Weights of a small transformer language model.
Architecture: LayerNorm before each block, biases, tied embeddings, attention and MLP in parallel.
Each number is 128 + 32 x the weight over its row's rms, rounded and kept within 0 to 255. Layers, rows and columns count from 0. Numbers have three digits each. The size before them is the row's rms in percent of the matrix's.

# layer 6 MLP down, 128x512, rms 0.0739, rows 49-91, columns 384-447
106:128125136111112144117151095108116157160061153074106113063106199164090149122152103128142123091137158133093147178106152135165126157140067194034126145146110112111193167102092144094158118138125098
098:176154058111137123107152143167096082093107175066143152183198067169146090153129074127102129087100069162129107120125108139106108137123170118164155121171130118137074145126106148093108103107077150
091:153148158151153155126146089141147031081152139101211105109133174153093201182159056145115124118123135148138153094172109161098144103087079113094194115180133154140152098186089137149145084127110134
101:154122255166144146158145116108152086138150180100134074109172147100152099161111111125144129092144116127113087153125175128172159171055142152105079136110182133135138133237164114089117090162087146
101:137112139065145170120066150100093094174130091148193142064162168121138128133102085084221169103137095124129105109039074098076127129127144104115111126152147167153108117068144084084123169155161126
093:165073134150127134129107081142142087131105122129118051071152152100111157092086103094192124169149164129063158127135144121129091084159095124107197122064158142108152144127128099147127189173143161
106:140119165135128076087115125094147150149140097084121117162118136102108144163075161161130126160152137178160108111127079123092133137099084115133202170107162089184097214137141165109103126129108126
098:078131155148169135105129096117085132137154123124194172122107114146148151146105158170079066164096103100133162200084122081082116084093156114126125179066161164108134122092139141107117110123109165
099:137118116172111141168055118058037088141136140062169133136101149155128166097125124115139146158099125125135152126144099162146124125161109131082192134098189115122111148030149087147107143187119148
102:149067179174052092097177145086080110149155108073157141154113162140132164134131117168153133118151094136119142134160123106143124103160192105085092124172116140124142105120091107110111105207186141
100:149092176084110083139110182126131133124120086143158112171171144120081151130082113123134177089079140155177127137123085078121115122107132090083070189129084089133164123075176074089110137136191138
099:104105118110187096121125130131125177090151141113095144114225127090112052227083113131108085123117121118122140114128181142036118166160120194088137142089131136137057124174137087109088157120092116
094:167126130081104088165118135143158129142095119103134112160124082135161116085069123041059104151108161147178142136177059087187127057148142107135135112152111161153098117187106093084108148121090131
103:151063130123121146118105083113155114042160107132151088104114115120096175123166122139154086157117060067182054135174120113123128128201191108127172142146131091154084062139139134156130128217139133
112:115127119112081101165116102105147096129106104090091154122099157075177175144106141133119142126121184150123044088141136137091127083089163180155113128102095152109120119160188152156126140109107142
107:159081068143146131110162052119167153130150156071080137172124129133134127115093171116161074152084106112117150099126197082111105103149145132112138143179167159171108091154152111108127188152144096
101:086100089104122142108120128113160134101128142079091162149045157098112096121114126150175117114113138110142103088185098100163100154171095104105122126151130165132142122160133104128108136177127096
107:130090082120072102149093111109134113156130109157131120089083139163127172126151068160131141086120155097105113156148077142150118114127120151153102149106148116084134117158142111162092120113158106
104:175183083097141034072145173137173117140092170097096147229174121072140120119142145100171079128103201101173113163111104126108120098148115108184126108128143104178158127066161140098177161076094089
104:154102148116169149191167114134093165133090120113140154131144125181111101134150127116105124100149136133211097202159092173163123137091122089107089107126103127102155111121135136119086128165075119
097:082068110139099078088094136191098132207155165122143077181149155155143107123138089114161146140148169135106149125117087130134135087177088135104163133148092084131112148209155147166180164094116142
098:162083161133108152094160168094127116137085157096087072076100094116135143147129131160095118086157205147089096128101157153134107113143135094112161126108167070141098149111081096177122158113116101
105:130125149113188151148129105124102163117178087139097128139116091115140132162100101121110123147131124144053099150125128128170126125152171099126092188068126152131078142143149087134108098089121172
100:146175089150125132128100118121208182081135124195139163135086090147112121043111149162100083169104067133167172127129160148119100051111189122120159146131082104143110194063139153118147170133134118
092:143128121160133061111143082097148155095157153100182070079154090115121098099140098103152081165137131114118154127061130148202144159117098152138137130132132143153140107118107174105194137135108109
103:127099126084142159148131107154068115099130100128148128126105102187106186138129098169138111122083128128134149092097126084124125079159110115095135091105065093113126143148167134117092181163215192
091:120162105101192099129093144164082065175096111152179180085149146105144143131132103148188047099130105105101141150140087173137121170213118158047099144132158162200164100139112161180105150078084146
098:105133171135151097133162152021126147060076154119171130187138161116128103136132130173140153158113080123077146078108115113091082109129103121150070152143113080173108113123124156169177101133132121
095:164136113185136149136110162136104099121105139132160133167102137119113112112049152081115162194120141155096141096094152171045106111126102161103136097111137148100114148163149126101147151153155115
097:124128122164109149116079147123179175132114135123121106129114151142180135127099147115143143216103073175126150134145104156056114108144180121131161086141061129126118113145133059150149143189100146
095:244121109148115160145097109195106085110100138132160146161155142162107144174159092121147119142115110101126141113099165104090130085127090069123156080149113124154110147092144114175132151053107176
096:107085145132125098190166118130142116125111085127150093083105130149150061153134164126200099127136132188127136162086206103149077120106091153097199143110180110137133080073151125137102125102131107
097:051180123093201097175104075149122132151106129127122102112122134122131105073143189147146131176130183135166100073084084098138142102192096137135199187061140114120100133143099171145122118140122113
102:126130154122142161141080063159037108138156088132106171012087111203154114136155150091075137160127132214139082169164128165179153147137163052152171105127108101094109105114096183193142137111115126
102:138133157147113085131154074130152214142153136079050097126133149165095105117128109097087132111195142135133198161135183126122164102143133115073131131127172180123181152189120200099138105176125182
104:191140161058172109095149125082110131138105099080120109119094089072130203057151139112103152159090120085147093134088119159150142110130149130118192148109112130079141133157081191119101167086145095
099:088170112115080141129116125155181135114097134103194059104104116071126176101156197159085116137133097170142108148123209082134109108130145104154108151061148124109141127129135160113111154110135106
101:147167124096093155124092099102152168113098088189124155102192083095132135173116113179066116102154145079157138142104110153119196086158103126100215105144136117136099105121151110142140167151082128
102:099189148179106120141121111139074094125079156151137133134022170149163165136123127067144134106128136171125069087148103144108172127132088131144112154161111142131116157149107111157101113098115140
110:111120165224152142109139150129186128124140116110114209171150153157114146125109137147151177169042202138128142106132085108095120126164167155125107190182166151115153161105139137109117103085147138
102:094096147150144105164148177186128099160093179175164201155191070183093177144121091127114106136064137137144126149092115167140170133111121151130148146093176110118131151118126106125165191048142085
102:087095103141079144090163182151148141146101139103104117090120086180161094139103151175173151128135112123190093088099112130131138086119082090055070094143124125123136078149130130041160146149172149
103:118132149163193136092146161063105116128107134137152158158103096149111112107178116152166171134134126142151091120084126146132137156125054146155110137112188172145115141081129165097169087196132141